Weights of a small GPT-style language model, trained from scratch on English Wikipedia: 17.6M parameters, learned positions.
Each number is 500 + 40 x the weight over its row's rms, rounded and kept within 0 to 999. Layers, rows and columns count from 0. Numbers have three digits each. The size before them is the row's rms in percent of the matrix's.

# up: layer 9 MLP up, 1280x320, rms 0.102, rows 1263-1279, columns 80-159
# down: layer 9 MLP down (transposed), 1280x320, rms 0.112, rows 1263-1279, columns 80-159
up1263 103:519501516446550481534547436454533564507494549491498508452439560479511459511440495437526557493455489516467514436486468550480529551478499495496520528485486455550487460466457483456565504443555530602471565521451469434541451474519483517478522531
down1263 102:467496524549482576527516545454535441477477498410452429468508532498445465493452473492503535483463487420523534498481523466566487556533537454604483464505491518571444462542526492470483483478568475497545465506490437503445509536511468519555517607
up1264 091:469522471497399539543554516484593505467501470474545435452533519471518519505457560501510503497517482502573501477525471455537506484514495448427561528504476443480399464572516536518468540503543463510597553494453499454585496522483503515557551472
down1264 095:468587523475474549458490447408509471538506501557535531520486498531552552518562545540494469487532473428546418473516435491462473426551494553469511478461472470496554551525506406512538432547507539461433461478476416536545487526470536522491414492
up1265 101:545614558506480457532521468515518469553527521540535534508449587511447546452575504535535460511548476507473466402550536503463500540469528516488439560580408438492573439530472485515553477530510474539541546483486490410542501489497430458513520534
down1265 097:412451390533508500511520464505503599487464499516494508439553491525518541503424509451488531487488518541410479510543439516483464535538526495514516472484442411533408540483491513440589479498506497538529465524499562522473454522482537504480507501
up1266 092:533462529540488517475476490441482474544500491511515453517536499483536577485489437530458490445521482504578500438522467513488553458446535501510560529442515531446477519548544502520554457462430492511534579492495514592450483574479508533431496521
down1266 090:496505499586466554506502495442539567502545502460460416474535482536582372513522473494515479522482494426452442462505467551451442502488489519535506540517500526534419440511493525520504469473519548539474489434488542494573508542577482493495510531
up1267 099:447526452465491478534511473515435434513493482498445423510589535427471542451490541514510440514517496474453570487489548455485544565587492519501506564486556500615537503489507508506502519437519502581451553468477462472489514449495494574419491499
down1267 095:507488494539502492480473526488480535539486494504472571485576443445475549555480524535503504555510441463541527572583421468519471498506521556535466407491437380475544488512492522515503489468452471464515474539503496497516566517510516526537467510
up1268 102:475495486480519494480458479524440521547459473562487542477495436511532583507498526484503512439418524492579544482456527515495565530583474509488510551562500460548509530533515531550479514445436488491438453408533442522531483535484546498520506385
down1268 101:454543445544472483549575546508476468482525455517526499499526522555456453522459495555478541445526513548457492534522512483525485466465545485467554475446563535491531526446493503507463522509435494466513529530533461460533529474545510526457558481
up1269 103:570555494566531513476469485516470523469514487466493504472506523424451509458508465466434477483518547457547489582444533524524454494454494479506515486489514499446506459508442547449503500484562513537457439535501536558483496534568541472577482530
down1269 105:512470559481501501451507519520487507458570450456493514509544433476496483514474529477455525495511507474521504481499484545452517426543455483469460457466530507535515540383504488409510474519510540517510528525484515553548510503496562508452549538
up1270 100:460557542536496490455520560527492454553483445451490507504473476447472497521442434516602473571509503379474552494524427504472524457510426534408466470494477500439546488478487528471493520513454473545498488488478554528507491571528447513479542453
down1270 103:537467537520508462539540525472461493483530463511505455457504484531524548538484489510570501527524560507506547491524536518544512444448565451488547544496523504487503472600485546466520503510470475483474493493566456460539509515527560532520477505
up1271 101:553490510512549397528488469471520514495441448493478453509535584522492491484505515534591497563471433467476507463566518478522508490481493460485512512424497500511559494475511464550524499495477394545451487483467560546599483507522481512438520557
down1271 101:456502534519480579540444438468434508433545457530509434474523470545575461494509506472501521467472465517447509511488453556523495514494460449438517529458485516512474549516512501520550496564451546542508492501526431433499471465453451517630526590
up1272 100:558485495473542484481537544490522530574481490469489502465441484485462453516461524548494388501506565481482510556460468494505508501523495520518551563534454512543464458453492496451509643517506535502478475575469488457555574519501538468464491522
down1272 093:510495452543466521500490488450548508500561508614473544509545532511449548557457483449433586498437492436464505519462436494480478527473498502517504491591486528495494467484537488503499458555527480447508514493485509516447475445488511573511384519
up1273 103:541490465473444483467547466543441561503523446467471476604543534538510566489449468516505535481578485505524489472557484493486482539536594426469497504502530469475505508443463545485535490520428497529559480498451455454461533465536554518474490537
down1273 107:523528466522499490541444517488523439486540580512479451414485564489465511505492458497522450546501546542523469492504567499556591491415480482476523467467585511531470483458468467554549523513565439488494609511515470466479495453506479484482527520
up1274 097:443518531564496553503510542529546482543486458480470499437418521551449557460457485413522586546498448483488577490550515492490507461503562396526513498512529508454550437468439493570496547480436560453603483518520437439513546504562410547527496518
down1274 096:530537429451497495446499510440461587474518501418486489466532480528469422486482478496523458458472510480463427524489442416426466511414520469515539528472476607533500484531551518482517564482523505543534485534526480501417459466550517527499479511
up1275 103:536550466518576533470579530531477497547524484479519460422512560474459491478553504494539490528504480439504476461473506534462515539521495452516514440500480547508430505511518468480479472511504440450514488429472534437443514516558506495444470500
down1275 093:455527562471473473524521534543529458555515479536447542481524557480477513582514516548515477465499510473482449519455443539484460485502503572520528454527501439515533430472478461520513445495421493527531452490480462552423497530494471495531556516
up1276 104:580496454525494539519547521503429449507461572540476508515497511542564518538444484500517546534564484597462538547507521469441540530467481500514500555576600550518494491523425445487518475492512449483513478540478490482509612476518496524533497453
down1276 103:475504588531541443550531505506487486537505475508514437477446508518467427491488517521541497534532476423541514470507422539525459482447469520531457516522482489452542514466486514440477530511509426517526467527562484454501413474493518538463530467
up1277 098:546507509480563544543548520523547524494512483552521610494513483526491434511472492507396461506566472392460509593527480568401522485531509497490406523503540500444478483549509514438553528514453591521479512510511509545492471491485505515506521485
down1277 095:503540449486498455488438457493459564474419556465495480525428528520537580528556521527508435451497526595559546510505492483490529495437522507521506516607488483517534498555472517523453517506546517447577489464559486468454516526506476501508464561
up1278 099:502491449571420516467441420485554439519493499412494497472431467515522458451424478549549500488574509612448480428548604426506453462533405489565499453494511499583585441520442507571453514471463455512477446464583600477475507545481389528496508528
down1278 093:517484455496538501422574527578497472500503457499477508481468473569501514501450558476506491494454529565446471455432473526519493558435446498428596462517523542493541473485489524546522531470444415520552514511523514458532536482479527565507509521
up1279 109:515492489518488486419424426509462585442473491454527591479555514527479442454419512544493523485480451450459498434438514503533482514470545515527557532525525514521507476473526530532462498537428474577459510430511560467556564486581504518491561489
down1279 108:446452538565488552521503522479463556527442450542479467552489507440549454480499540561507478508469531568433566512495551535541514545538475484458537510578475541517497484471536454476588481486589483490457544537553500526490469448554517474515485548